config.yaml
norm_place: "pre"
init: "uniform"
init_std_down: 0.00373
decay_fraction: 0.812
doc_mask: true
Each number is 128 + 32 x the weight over its row's rms, rounded and kept within 0 to 255. Layers, rows and columns count from 0. Numbers have three digits each. The size before them is the row's rms in percent of the matrix's.

# layer 6 MLP down, 256x1024, rms 0.0549, rows 24-78, columns 256-511
103:126187099082071125100081106159179151082111095134201124135122094137073109126098142156094128155078115127171137124140130101157107061139195101085165165135155105145132120158095101129135177146144146060141104086165114101112159101104144124102162160092108196142139126099166172127102125156102115151158093189137152191148180112104122157123143157089132094125112108152142102077162160114112119073146175164162187150120146094100170138144111111075042162134091185119140120158147135093143065144076140050181143105150087164065096143114098128128185182137126145134188085171146112169150186154086126127130150136116070158137144128140111127141130148158166171143113142117113139145113130176083115102133105152150143105123122165201094076137086133170142076145082100122197137127134088117081161161134088
100:158120157045199100111118171032129134166118152159155132098135138092157135126123180159109120204079145090153134119124064132151101082068155117099130149144116154192129104105114105120082119144099079072173136124143170091123128100141116138091118104164120135158205156061086137116202150104184106055128142109115114104140168145151115132077099106194194136114119088150164073104140094165157187177162151092074125135188170122149156156076156195160090058036138146123156107135106135148170167118143090135099127175141160096123090129154148179127079126040149126163149141095180076103092185164173129071078119160117109081113166132068124085105132119111112103178112122159194168163119131122136103161083156179161176164146138172099137087128180147098115111133138128147127151110137103191178111148119123
100:119126126124124091126121093134133120131134121189063113199193108083173088103117180115163101138152138123171151122166077128117121085076128097089145139118095127126107111152121211075144137143066192114123100158059183095183149165088121095134160078088138147120064105121134195105124141121077121138181135152147114117180056160141165148116174085144079139123125108159141096145163077065088179157095131101159149151079186144107162127129183156118143095128141153147124144118097124117080124095155100122116106182170145085140165132141102141140155130135122128119152100128141103160115069182081129153113112154128144160162118146111182069151144141149106184079128146194161137103157132086205162136168082161121113175108198111137108183162120152134126160154081148167125093122129147138120131128152143
109:091107133155101144159133130133147103194111097155123173132088111128056126121129114064183145120155135107134176164098110108155129117135175119161183106076128111155096079138174122103127105091177126167074160098116117125114096193158121083143135151112108148152160162110104103145177099111146172166111103198106123099073115179153164126088139139098137179132133076162107122161145126130105142123132110168155126160156154085160133117124108138143063144137147157120139111074167170148192136129101129099155080165089112159114144189132104119087111157133163140152154108138129122137121125123119111209158133131107173146095156108154107213172064113234162120071147095110160133061154161185166121122113142152128105157167106090075130090057142100138165126157137132184107115115117158207076166152139099
101:087104133117147079048207183140102198175093127153131095155130134088121137154106030160083108094126146165076115127146087134087172152096063099123150139065128081108059113189140102119177096145101107108124086086129118131200143181132138112154153144140087096181143142087131190129134136170122177107171079133162149133050130128148151074056092164139104100111095173160165106109106113120090146165147155091190125081163110120141052102111154123126189136139120114173165128136111098181147155080120147145125149072114144183115102086095110117125138123162129057138142040111179132122106095112115122119109104105190134128161117174109117137100157102152096129141092130136078104144131092183093144140103133124096114090126147094188123119069082106130135138104146118106105122088103151102077106069104148
099:098153162119110125114095117133136092106155132124121135081109094185134126109152157169032071142116099182100068149128107136114107161054144130192112165121128137087138140138167139107152156141083172127123131185157129085088084167111131177130138199079090125107198142185108184117087127155111091073159123116112127096047128098153081176123112080162122111136164099148112121109093126181183078133166112153145119128106124154148131142130104090121141125113155167173116169151157129112098083131124169137130146141192161121125151111200124177133116143201150124156109132188170144143109159135119172147098162148091107144109136188122110151153066128146156168125144137141101103162167134140142099100098147128130182093134124165139110178078080148176158178179113125115134126166109111134137132110053158
099:134147165085134207100197123144104159145145171082127168138133134113135131159088138176160192100105086125074149099129125099128120142167087157049134143133159135104125089108133122071111191126077117117134138127135118099104117131136085147132133162193093123134098144138150171072142130138180123051082169160077134130124139089117175142146166156121119117117127081112128111126103109071157093110078082084152128133157084094183133107074096150125156136158147104060128108121153157070182168143093106193097123108101121176170153156120097142092106130120085109098127090150110065193201191163135133122159158130149121112102115119110122184130162126169180187165106125148100127192029153173127151143145095169108170139106162137117148146124108170080124087178183110150200164198160127122078163130125196
102:126117114095204127143155151158196069088166080085108062116108069123165134133138185129111111145172167137139173199169158154167157075093173133195182090065213167102156131101153163134107104122111137114097144183191127144148148134152192148171127138075137123133180132157107085129138125107093055151108166087094129135124088096145146089146162142163147118140134091093090099105114129115105145101094185153163090118172118104063102159046140086177190172121122132114138105126169119133090144085100117135140101148141172092099147149091192108116129102112133117125162121200165069173085123206109117091120142088127100108119135123125141133159110147129084120133068189072091132166121105125128132108128105101140147164101094112119110127214157112091138138139100156123146100122135109126132091179128129
099:108148110134069167078029160161153135142084136169119064123129123152151147058123097122127127121138110123166126089121140108150122155080110148126151100140145131099164141085121058155061144108160172159120130082102129075093082031128092144147075110075086105150125109095095047119131150113116066174124167107169157169095096155089135123082119114125136105130131162136114116106214144101162129165094119088181114132120091109104177202121162113186144144140130158142115177173145169111030071131157119195126088054134143167106082164255155118096140130126106143147177141083140137164110125085124146115123073177129102148126157112100174074167080116128184112166106157162088096146167114096154092126112204105179134104103147179117125135165139144121216171129124078127142107127090074167095092160112126
102:070070082049102202149132106130108154096118117145127119109111145093131189129135112089102130124141095128136115104110138107138163093118167101170112085217118083158138132127091070106085138199136092110137131115116135113168096154108107115022141164090125136149167153107098175134096067204139092075144112098184116115125095122135106125105116119128119147088177053120129140139127111150103102132107188137111157119073115182177120102119142064144144151100081122127113117185125128176137136125176141162155093102138124136140126128160081085210206100105106203115106119131118118141139141124095070140104170107100144125118139161193074076155100165102082133142116095141126066149156107096120164136128127123103115123140103158128141168122129090130136169141180115163108059181073171108141119172102110
098:102132131109152160156091071119165121154118137138148130121096116089169057125111114171215124117190155106093116138136189150155160084132203165146115084108129138177149118085127077108120140120132156097089109119147109150102110122141154100155120101136141139131054141160133165164184108116137067159129141119153132120111126120120171173087103081153085147125107113095116181133093060152099142122133172155147171120134120206180153124146109085107075141120106150086166171129149104080012073113163203150133183107067141160167120172094149139129150128095074123144158144098112200130123172124131089142166142165199091107163154109146191086112086177143178117149140120120150127143125062063172121107120133069144145137116118143150050185088165101121175066126120117139152112157160064184171101142099157
100:131114044108111073154116150119148129068112152134140112135155121170128092172096118084117080054119205153124099083118107135142128096126122086110160149138158170122093162108137109165117155192181148085135147187143142132112154120150155166170098079189108151066177135082141172144216151099126130141086157181098107159128145104148139158108126128085130157123101089116125127135088132171168159083089159128122080155158143120105167132087178164088160068144094099103193113140177130150082111135118139140148052096146109139151157120119081176096136114132072122154168140122183112111125173085069160131150174065186120139064120147067111092152102185174152144080114136176133096094202124139146057106138153108124100094121086054055091109129118169144116113122133103167163144163124151097148133190082117
101:107111137157183123064103154065169120149141114178109145156124167153134200108143184108103104148142134180129133166168144161094080126138160152195135181142057143096148174154123111138108152131108107041137138124103160124113142132122118104179143144135138117117121137060123149181103097128158152077108091063153163152117140127136183124142062137145133153090123068166172112096129076099078079129100122155163156079087164118099134101140163083185126146121105075128089156111158202063099121135151148119143091205174082111166123126067121106109119159174123157124093178188157110121162131081114138123118182120069166126117143089106153102122079122075154142121146111178102113116134138121139161137127125124098150120145168148120093118161123121127098127167131161150134120141112141154093126113042069
102:102106120123123115147100083134122087142113115130165119159106115168155126133167132095138181124114060141170140156142142115125142175128072187057160088095112079122172167166111109110099164151138111123144161130126154099139104122139129141111188145086127179074132121102115130188140160108112133142155141142102110178147132104153185125159115103142105132110058175149114124147118094118126091125121106105148156125111077100103153122144151070152127184103146138088142120085196159122116130103145127136162112158102126130104115119174132137142137093109146098157153091123160150109153187149112122147084114125151198154135125168133150156087149116063111136209104146178127146089179112141097155153155122113116126121123099075093140147087130107127149097137167120083182104142148215180159110068130108
096:079255148108180088132137113153119160138101140156188153144149062107103173118138140129158147108125103230129129192076097133124138129117051169082133169163163133151118129185147093172151130075167153178119074149148091154162210137062088112113146117116123109188183122097131125109163137132095136114194104146165105143180099124088174088153148127167111079140160182105143122146137133173098103097146117133123155137125084081168137134168048129147141117104144097124098125210109083090140154113129073130136123117154104138181191099160138093119174164078139147164078144109124121067015143152170097097100201149045138083122163107082100068137095115209133146157127089153111105161127127138103118140142111129125098129149154103186163112130108125116119104135186145142145141115145176157170101092120104
103:131111174022115104164161187139085131077056150136129101175118139081126177119085139146139143071125074180100108128130168133157172118092080154165105153075071144177096087110153133111109215115157167063114118145171157146095184107175109152151139151164069087166188146151158149092099145138131161066166132192176183085108102105132073149155201149104067147136089125092128138103191129080167110129128074136122152149110160167088132151149128120129117177083151137146139083171142083112145155166101102146152160082140137203108141125119087125185127148153180128121063161182104134176133118106141133136165143087101131151157127159155185148075088124166119151138199136151084112174143095110142108153133094098133096154100143145130223120112133149114116163149075154129101132112138166119094129115102163
097:095151142161068144128127105110093089104063112073138174089157170120075145149145018158135120100146108117147187148134060149123142116118122100120116137153104119152097150129103144132127148160123120103164108132119126149067137072163093159111094152058081191078089127096132169071166140143098154122063215103099055107156140094171113108096118147066096049116163158142108106119095129186101147087190126082109165097146174130127128185112101138150182176121148143114126152155105114143072067138158151060165136120185160127141126122098126137138155102096123146123119110130147125080131121116109107081153105117090112149103135101069163100057162110119137102055131145139126108129160101179121168135121105100127094169124128114180177129144099110216096158084108118095098135151110064140110180104132100
104:064126115139060141049094053159138163121133108119149153089143117095117151151148128097111116106098060133124134129094141116103160137143080106148151111090104155104108131187058176122115139114158096136116133176125094155113179101182081105160106062116171111083115091107091089137153130129125113117130117114186145118117151117104135122107090086140106118112111116143130089146180139142134089136128099121110106104149170166186102145060168159122120090159114157109119091126151164166142139039106147119204107145142189153068133140119142163185101167090134121121110159104126159149143113143127121097100090124157087128167148101164110092134170120072129073087140162124113091187082114123182205115165119133125085097102100104143080088136106123142078159103139105129076170123109184130149141165095115
101:110175114159102125122158090145117079062130108098072134147131182189109088159173083137167119114121135092164132108145171098095090111159154087117192153134142133144098129174179109117116204075108138146116142130160158085156126180156115112067077121173126166116150102208087167156116135129130136199136083131119139130126155105163108152176118081065087155121128134128156173121150083043108095166166151107146138121184159124061124114078154141109096087117116167097095160133102105172072107150133122151154175074080129136135065068131094131063174103086109136133141112102116109145145068178125144124142115090125131113126119121123174121099139115068148181066090184086050129107131115080130144132074102159116107113141136082124073141141104085168141155095081132125085150148059090147157152103141136
100:185162104142091112159143111115134146116113170123164169108120085128138141037093121147130182128116122119158129188173114106138114090112169110137129164143072090106092131146114116155153103056130155124175148117097072150151087098103129122199113123136128164151163117136194113177112099179077108112173134139077094161082094128115168079159159125148149118142122113105090108097096146146099166166157147140109122075126027128129111142128162124090096139139138158131118094079143170111127095156149069137146090091132054097096087095122110085136109102191153158087174154111159153080179075075151132151127092107119023117110093134118127147181077111115207179088131084083125144106129167125108111150148152124144151143102136163147128127178201189153085107183142105134146074181134132083092114162148160
098:081110117099132155124147120157078095154077115118160095182086103132118096138071133141100113079092089159073103100161104231194151188139147103088176076117106126102136165115136052101166167070100162128138095120106116109140120091171127132105139154092090142180109109180180127110113118189132158158152088176080107118086136159159176124112170067134108145147140166177122074102062108104108139097168129142123152167124106078129156089104066111121147127143106173146136094166149133136170185131061160182140179162119135132153137143098101090109136156165141132161139151083117139090180156088178116143142096123142126112112167157149056071155124081097142126087130095110100137105171087068114099146187155124138110112084142080079099132057082131142185134136067131146136107159129145119120133126162147
100:108084138181135153158182123097172132131162136098078186112116156108161086141066156129120120120135175122112161165086086132107185104134120167123138127132093120136168101118165101153145146122153176136128186091105075120148156029160150145125152054168054150145125137089120137103081156082036184144102136119144114082148190149060055141136101150192146131115125115146169130129182107131068120088118122152159132139084162132128136156167142082108151147134122107101128115104151175110203119098114147130091109132122151093124091108138168070163056197125144117098151106068173172120041135123116151111109133137163117126084076155168169104089158138150109104130156114051112113133165140108138108151081168139122162161103088148056150139158141142147078121166175170153046123117160095175088111150135115
103:151159111095143106134154083148102153129176155107167172091135142124103174124110140144102143112119149115106100150136124161120091143095082176153158127087179151108147115097175174107200161169142134087104146098119105118097097075163131145179162102090128076096175098112138151133182151159142142132113132131117109098097116134159196134127136138166190090146080133105109110177136100201109129059028204106130107140150104105102082138165178070126141143110130092141116107133168120143115151111175063085101156131120154130148136087115175133135114090099110127123121166198142132174150161089082130135161124097059144090124165180141048139096062140112095162175140179163163136111188112105173126035108111196173179117128101105114167169104137108116154159158109098124113149127170064093120171106178157
097:122129085092056168068114135096175124097118034129151120131160090139168121143078141187136172136132069183102116082099150127074148110129137140058115096150089181136164141087110167131099133129145105142151150172167158129152105091128147142135083180150120081153147187126098115150100175110119151100147132105117166116110164112127122141156152103099140162128104147148149129184110116174148207156140071122092171134116119106141074084150194147096124096157133167154148075151147137063116126127093117104125190131127160076116122112111178108104025134145088091144147143113141153106088103139136155139122181072119203158110153193122144120112138145106085144114157158130103122189111108180096171116089086132126066107085080120109094111153169172173129110191136182216198100105158128127135094085116097
099:165153050161121172144137124120123185076111096134182156136161215173137170107156142162089089102114135141118151081118134153083107067114144114185125185118110096142177084130125151150075136096111198127115081135151103177138162125151103130143152090157202115141103070168127152136127096147115115181121172146130107149082141169102090096096126060136080122159166092123137134049107125171160115102092122100059109134123085138111130107136122118148068117171162197075119094120074161062036138091113192122118194117127139089169089141116182125137106101232087140080094113147151153166074118121147124153144078117101073096152129066150085091168117133085131177149098087122065147171125046082169163066107120103119113104125142130183144158161118110144161135184153122137136122112147157160070127105169141
099:138096141103174131133166120200146142125100156085127152154152113143130149116101147074127095162090156104156154136174074145067079141145099146163158186058113166103174094091147145106110150196138088132180111135090167098105114149131128138108109095034106103093111053031112071089115103085138204211202140103108106094170188195140039163094143112179136114134148126144075131125096139160142143109093117155132171169144080146082149105124146120118136135111129090105164150167117144131105059152116151171142098149150108118076208178081102065046130127114106109111154092093178121108103172139151143143084149103168117121100115118156109126133144101128113054121152153113111099158165175103184109127106126167166137165158097135098137132157112124130140121155153167088115153125167141126153145096085168
108:054090101154166107112082128110120165089162055080093158145047145132128106169083139155165115055112099110092187096148123141196144141121150108128088165156110138103158101115152154117120113146113157113135084122176184149150090127081104147152164059130122130135053154127133097110157080147132139255096174136169154129129107100153132089085146160099128146123191147141118054157148119156102127099199154130159189179081029153154115097079106102098173149151066083120120117046165110109064087140141089129141118149146149136176097110188113133089102122147157076185132137133155107120127073168068120133105115095150106186114122159109125117136102142147109062098146099126151148060141163089119105184173133200022135100133153131171094123110142106119138137135139102149124110121168127136121160072101149
099:152132120082127121128024149161123135148155115118159096091168137105123106107157120119110103115108049124089129132136104106113135068111101111146153169070125157106164083049150156114105160177100170160044089111148129099089128174119097085118149153152140136183114098106175173130093119150136156099141145144173084105169148158128162126162119141161105128095161093157171161116142096191062095093115178153151154105133163141111140185097084129095130141091123170158148137120172150136086130135094132146109116143104132111133112144107093100125220078112089183153134143131095117121083117136161097133145213109120088145139135097126162061142149089113153160131142090169150169075124089154203134162228131095088135098104144159114141202141162160141143170166176151198098121160156184079129112107094222
098:155117115153120101125103154103119151105153118082148121109121184143123096118137169129114133102162087113123211144129149113099079115094094135148122168162098192135198152101080106146096132141082143094128174180122106134118114104127108144142184116079131130134125170105123146150084068112047131091156120073097114154165108161073128147092128105130158098135098131115137076105226178175145085079125102122122128120114157135163131127085127155122057146166085165131103180132095120092101124102091092171090078114076087145180161107088113104143203131126178124082089154156067153073105106141134154089161159046082068170156112128162172188132168110112144113165132113075125167103139109113113157086127097166101113114084112151113083097100128140152122139104133142161133117112170132148118169156148135
101:188096174142132098111107119165166149146086112171131099182127138120092130094162096096155133110090140131138108116121126109119130108117130131101138140170136090099101147104074130150162154078095125100148134106114171160125188166135192144172118127151194127125123159091072193136143160119120088099077096092129136085135133113098118168097132113145149205134112090156122122093115134083040155135090144075131104178125063134042108153111184122075130076120104108132098139140110103164119117075129116135152113113106129113125112098171123124098182162117148128163035076166104093142115171143120125157092138133154051133161124117110138111102147111113190123051132105187109143094148125152104149092176145156158133112105112092154048123099146159186156116104085117114074117139087154101129124147123153
102:101095138158198105135102172124097167151126098093132178183093121154119146108211131115116120129075164139182126153124095136130134091131120165167165179090105155083110160149112114181053110068150101083158151116164150157144146092128125123135125155166099164180125154149137144146132169182164114165165092105103137138073091094095130114157150118166126104189126087118176113142138115068205129179130099180133160107139160170136152114147150113114102123130126110072133160104114164126156123172137114123142160157082221148142159144100157162107172157083161140171146120151080098122149174117134168104115122143162109134065140068125128154143114134145132140153115127149110120119155160111057119186141175124077123201131100145097040077118133142152063116109113131127128110111105120162113142141099176
101:105100095070072129153069048162109107090133188135145146135097091096150173088098121132109105095173114141155061103084178108120109117119087116107127125100128106122120154161137089085140097145104145173099154179123076106142177093104096128131106122184118146161058157000129172097103157164094131205146138104060092090136117171166161133127150117091142111128127145070100132154118092131147141130138199077133136139175080113126130137113136101179126131134060121142139167150127124131062108124154140057116134094145077161146126151139123156161135128137100137122167123108078175096095070112102087094142128098194121165144120156134132080110133180062159135179141129091066093116143182142116097077143112137093066096101152101088076147112134044130146102140162129119091113106152128097105135077143127
102:133048125161131119124108168185138141125136140078151088105179106089148177108161178149173115121153142106148153102185155104187125192121220099147152093112128124111130170119152109145169170124070119113165125124149090140169154113122088166164127108089137130078138090155154136081130154071109141159132105148122191166112141095118097177109129110138132087142181131161099131099130191068100144195131205136129078135155127171125116104123118118192119096058183063138148111143061140110130175085104101143088169101109179122119139132119218100126181124182161089178190130047145112126156160156171153092186138103172179134138124161109142102088151114125112108132095113130116095130138123136161101146111152128125149097138146120147148146129092151070127140107111120082170160130124164160111157196077137
099:111129143091143138206209098109143114141132144164140130082144109162156117180152137106176135087116166116179129124139158166145161116104145109140170102151156106081089153121173171163073124176106129135177114189161145166136167125154105109155131063159120121078064109098163122150126119147085064066133072131141153138134120162048128121173134126128083160128119085155161106146101196123156138082173133017135139082117134090140112159184133130088111136175111088113153119124128101156102115091133100094137188115133141117188135172142149112178182154178079089118136130128128097140151130182137042102079095096110097123160119126113114107107114172121138132081184118114106147114078144141148113208095126093112075154097090110117093103120141152157113086147141086138164099117121078080156060102185058
101:106183136162121206081127175106122146059109116114130134114139158134104148140137100115110142106110118142094147139131119133133163109182133121127136091166157150147145148107106116155087139069106083131172091113115123149144097119172094111082164096088064143171067134167122158133130122112106111131149074109190078106115083142153085105112120138177116131089158116134115119197126156123166108175158138129123065121070124145134097144156055108166150125093173087145127148188104169127170148121131138094180122137094145084120119151112096110130160132116145189158106129148140141160110079100101106154058120116142159109151170168150156151097189070181147081090177142148127154118108130166178129105133088173122094104130100122106183151095070175088124121107113105125166101152152148091111107173120110
104:097146137141094091083157080137162154126119128163145068164086162089150140116058136125146115134183065171123116134111141086177096119140131107061125135119138082126102165144107116135070157131119120125132128111155132138157145155132104114138172185135163124094087161189159079116107154134128129098103145182156134081131117096137103150108050149142141142153075130094153135173155098134159082105098168123128092113156126129064147145137107146061105116131145123167100101140180128142106092119072128119125165110108163170070114075139115120158123140095092188136105110176079119150132094137138099107146043151172100143170101133094131160157090138082134069145199118129193121107099099149112133103150142152090103095116089121110193119115120092128118153061123107072076092098077202118119147132138135
098:111143121122146119093088124119116140135114130137065103112107148136153180139118129084174161185134168125153170108129128108117191138161165167124153129095151089064136146159162171194133152097105154096090042094101069203118128130169125149164150075101149168170147123194124096167120113087079192098086139165125145127168096090107133137176184122156092112125093150222149133109137128123123069122171085135120137157117190145119101139166158096169106110091109109145130050129089114209103151066123103094109147121048119051128124085143094167179088138170177165115145111119184101129123096116085163124100126117145083080143144116145151087096167147087111142119095103192096144157139081054133127110178099168174113179131104135112129096123096128105110123111097115153163138081113136161117207152141215
102:086188136133138128128097162077086123101149133162084103080146125121138084132072092131095180165165107143105083103136146156113157102156190118153132187139158164123044178149154097165138152111102144191124150168124140140096120149089071140093101204145041161131129108109096123140157122158147163096122106099121146095077136097129128119151050139113118094098160120140156179133095127103123107150176071113145131133112136201156137089107198129140177132095129087167183124147127100148097108131139201081134077126121192100180074145127154089099144065109161073178168169085200074130146039140103095165193182173104125171103111135109062159094196138119167150155133110070099165120133123173145157134140129103108096143146133149128182126125109149127095159104108157155087204140125116135164095155100118
101:146062116158097131102131132206123163150121086187068148163141130092157106153148132107161117196156145145131107106122149143107183124092126128172125085182105150135167167118124065110158141080134109153084093104133134091131133108125102168138160161131088154090168137101158110110126204126146142088170077181196143115159122137099127108105162158138154183126164123129134168181151144160142164079069084077082106164155060142064122090105145103149088180152158128073166123135151101098160085160135111153129166105146189162084171118129099160088142106110139108136063136146115197094108107164143135171105145165076176198112167113125130164108076093116187161130163143148137092113125182169119116132136164082172099108132094129137143134188118108158131132076128141149173128108095178082191172184142153
101:120124056153163141117133103158109093210162107057124130144099108172093111151093173132109132161156158158142139126139145145114079101093086118160126134177130101021127133142164123177143163067140164173134133149127135128113155116134109079122148077108136129082099100121146126179183081051156169143178100095102094139184153109078142128162147161112113103052133153117150146137094140104168154121101097128114092112156087083082133049113126139159166110177119160112101184138118141102116170103101127128057072114081082089170127115089137151072147189136143159073117139171083116165076139103152093134091082187105177132119158118067094140118135105142109147130091135172161129120139156098134156168193100132161114173124143100080157061206102140095148125110128145084198131150164130118060154171152154
100:158118125164171134120116133193124122120147124148107108104057156124107166150102167157132096117101165151155103095117132097151076130121127124148144129155193157145205138105101101098169030133150078101119145145108091091099159128146165132154117136087117130115034116131118114145157171164161037105179141076111089176136152111121127148108094090172123144166118123083075114149089124140110135173123116155149131151167109053131100103131092083164150101116106111090112174137093089134166086132160094113159161152072143180182124085137154146127091140127138107112090152112081140098130171131138149163026166128111125091132167184120143086090172129176122108148078149110189107202109075122163122130092178116154141091102199146087057079092138148212161127108125094119156135152179155116065114153097187
101:187150158174126109098156114154134148119111147154139130074082167158123096148145084157053198128100125131122148131139168121108148155117137126140185125151096077101145150106098087116171114114129122104167175182072132107132161122086150083210154151083127153234088104114138026131094135102140064102089147155142123157157092082146146151115127102174172069086114168110160162108092121151139182113126124114102091137138063126159095083099135154144125245106096162069114102182152168097142093088102149166123098141169144116137093082090129094180065156071115074111120131161103077104156172106140128192160125161158094137111146128148121103195165134145140195150097138178147130141143086140143039106137101154135104180099180137114119136150195117125094135125123114179184076123058180122192142101125173
096:087174127159103127091151043146058136187089131075135072068122170136152164123149104097125088085168098151117127094092107154151122145134125162118089099146108190121114153146141123150129156120085167123138130115164087139142105114093120069130108120142141093109116151147175171120132129216164168075094141135160152140154129104146107135183088137083112177133125113120065112105149081084114189145115235156132121095093122164078134079112175108159127128085139086165098092100115115104174205147133138165093178132127068126110123161128110096150102123192123158152134090191188076152155094135134141125104138114114076131135124170127099153169076186132132131132167111193092146131102112132183119186100167108164118161121183173118095120156147106125141095107120087109167145154133200164145147101111133
100:100185133095130137141208216159094146022103175077080089121168087130145164134147123064133088167160113178160175124129141196113105110113097161177137114105144116106106138140142093144144142113109189101086113094130142136125078142154092164142178139161120109153077145157142091085182137144144142127093152114099215181162123135130160169123143104207150091095128121148036152119125117101164163092114146066151094171137083093091157129096115136070147113147110107128136094150131073141085162158106179185155123142164156083136133161113155190153135125148115070163140127044162123133148130138135159166104095108136113124117137057059106143115093116101155169125124139103118096116140131078157142112191147084127138149048056165212125095119126134163144124141122143141156136127111141134142155147106111
097:112186105126140121123156142113128091158143139133145108114161145138141078188175066073092158133176139128110153111151208093143119188120129131187079115115206135134125108138156143126150145095149091168107158084124124148133113111146136093148119173113112144122086157123145166134044121112213033117103118059147150103069094143175143109140144149093147164152094159146148079183139141104156143105110127166071194143141123166100144097136106142123114155102112145142127132084122156121128137116041082133175128123138143148133077118128187140108098109180132149188098159164193115114163200129115106133169154144101124101193109122128098140139143080118144104247175108153084110084143160075105074143135158114116194086070125119188165125134127121104097092116106127147094067121175137130015170121160139
098:161152144165145172093151168105126101073117179152135166104135139107103078132109144155145108101143123190183135171160179190104106142122110102112126116215096152158118070116180156118151129127105116108097133163095151129126110155197096140114131119133164122138122073079126173135181046146145148142119176123187125118142163113127156195121181130093132146082087125131090100166084111121066120121146105160151083105156169135196116118146110070122189115203135170139147140094131101161142103066168085149098161136142115106100118112165150093120126170138187114157141100139100165092126174126130156166142086117097107128162106123221114070123172130099098113184124121112058107151083144094121115151128113176133084119156195094097124150154102129128109141136109164119140082143167182113093119193119101
103:153099146129157146122117133109202115100165100130133102106113154197101111108141103119181193186157123086117112168182148079121113161151153141145165133138163124108158141153171167158107138139146103136134117099132074089163120161120120152090128157110169133110080159134105141106045134054130111117162149072109119111105154085145175137128103104081176133109140168098153103137130133161115121139121173159074139072135129108195103119061114134141126081137105104141116115165116162127117132166047135091148071075096134152159118160128143100097124069137132134161104152185076089099197096130188103126173187116092128090164070117096156137129109118118149131155079143146054134146108126146163120170146106103062121129196185173198170139141104103125167087063122143140097171125129108127139120117110166
103:126171152137112137161171176074132165093168057116144064125137151227147181073157080135113158104177128194177135102148138151175197131135118098134166095143144174124131124131148167120150106122083150145132079098132118126163114151113177091115092168192077168127155141131101147102167162054129192156144146102163164112090101176088170105157183107153181102143084093115128096194093159145069168098105151175144048133147137162099141116068135145114122168113129113151129102161145092102148101163130082127176133098135170091205175114172090050125186114156143092099129136110123112117147096128081119152091138101069128154114146134107136120134113141148112039157158054049094061116124100064096084092142115155097099144127118087111129108116138128151143090158183098096177147151112117096098154094143143
100:161150127110104185141139130160100129127146129090101092159160125185131138140121123111091149062158108154103105135132063104124140128141158138126144143173077172115130157157137104162126147137126167128138119094102080145137167138146120150162116135138140189118095138059164159132103157133151135131120084119081167114159135116181107121103146174128081149151151150069090119146153142097130201126116088135163125179173099178063152158105102108211160104137114117159119120085191112075132093150133132124136072161159089063142144130173119118148127142103098083080114122162083141093143093108099105158092106130085085117169116093096160162105101143130145065107079165182133099163115111106132124109131115129142140119144102110109140115121171127169122115163120090151042134112124130141095123091118142
100:107166163145131153150139157138128134091118100060136179217117106134093143144142140120165092101080107128171116161188096117149079132062138127173084091144108106140192116154083138140145167135124148132133116140115122131147147141152129108070109095149125160158201142053124151158094106132123114091145151064132124224115084143117081149083163149145153088128125088113127133143177137113172110124129174100115103094139115129132158115085148084076181115075235122124084106141159175106126144114131128150134076112163141156160110168095129135158132121095114082110112141143161154134186102136135101107141072143097155152119128122140158077109166089157071141117134156111125104174147102160117112174089104093158125163140105146164096072214091108145107115138114082138175164105140082157088099065113142
099:179132075102119221109100107071116105187099157185117055118038162104121067130113088109167132157108109160129172119145101113086115101098148097127153122184168136127135149143126122053098157065102150160139077075110146096167115119091122165127108130130109105097127119112131081110175174162155169158103093152134136134125122076138134116117131095120169074135169153120140183118108117110120164088197134129196113106173044148125099161072108085138156155186130082179091175106150166071090098103161112122089063085142096092147135143169150094174140142058075105123113125073085156128133111131166111079158099120066089124145175122108088071086089146159138129140122111144123088103124130170120144128146125134127149106081092124140112143162088071130116134135109125132089136114112128050115146168120093
094:166137026116114084168134200141085149084085193151141160140115164129140148137108092124154144088150112162121170122113084168103128118079107142111104188126194158136137149122087143133132110139113109111122143129129147184136178142092153154188129127151114107186088171133145079116098114232129120065207131095096106123185083110143098107168142084107116087105091116161064159112135142168129146095144100116179153177146100150164128149130136137171146195105126121125141160146126028089101152117162117122179143057134072125151182157182155104080091156139124103185121123132132106186100179098184169090147114152145139155127124142112139095124068195179147118095090137119128136167081118113098114105126130220115083143119142117114184117222065151126132121142109114083189163147136113161119153123106120
106:183066102138085137109145130141175138027092087105125140131161133171080131108079092115163126034071134162095113122140095153132093090114141097105152127091146162128106157090122138088130101089138134148114098042118158139102158141176167145149132108148126176098115130168142160097163111138108079143097102168155108111108140138148109136094127152173117118106116170159128102107124167128090167131122144178182105056107156094173123163073170129103134148130093128060114128150115165167115098118111166188163125157113094131152107145048061058109111145088147116090107123115179121068077126171090136100105100097138147114129113155148119108148145108120125115102101129128107151112152139118150168038195090127221134134109140132132172143132163131167086135148153122159199088181193131194062080148129069
100:159123101101135158098110203167107071150057169115122147170120136164133147125124093126106102131178099161144140126141109137119135144145060159150153124124174125080106111170113105182182121113124157141062076112105052126068128161146184062092123142126096130077104105115151157163071092104179202127156099137091096122112150125116106069121119106058174144077168114086124147130161151145075144164076124145113200163085129144103138137104043086101083145132139152133071163170069123150114118181098113160108148153147128143134180100120111080100149104160130160128106113119126117109146126113115143111157169067116143092094119100098170116149116094149136121125051090117100149112137116120151117134201121126120091087169151105184169111074132115175178085078096144095140131185182163089167135176104116
099:146052126084096103134115065087170075066122114099179092103157098124128186138133084085089149085147139138136096137094045121153148114160121089117163095093153111177090117120059140124137151119125148165184097130091134147141138095134175097107075122118102118192161127140107130121113131149126139112150138176178110124155104129157119111088114160160171128142088115141109096145137106146110150165172123139139088141096148096180097134163100179115147103107181151130115152140158108131121134104100175168096089129188188114158109168115179146154176146166120119082152154162126160125129105117087207158130133103080094099135080112124108100085099096130107119138155069175131105147185138136090120155152146096121079155115105108121164119133147095182067111146130092123110097135153129143171109098091144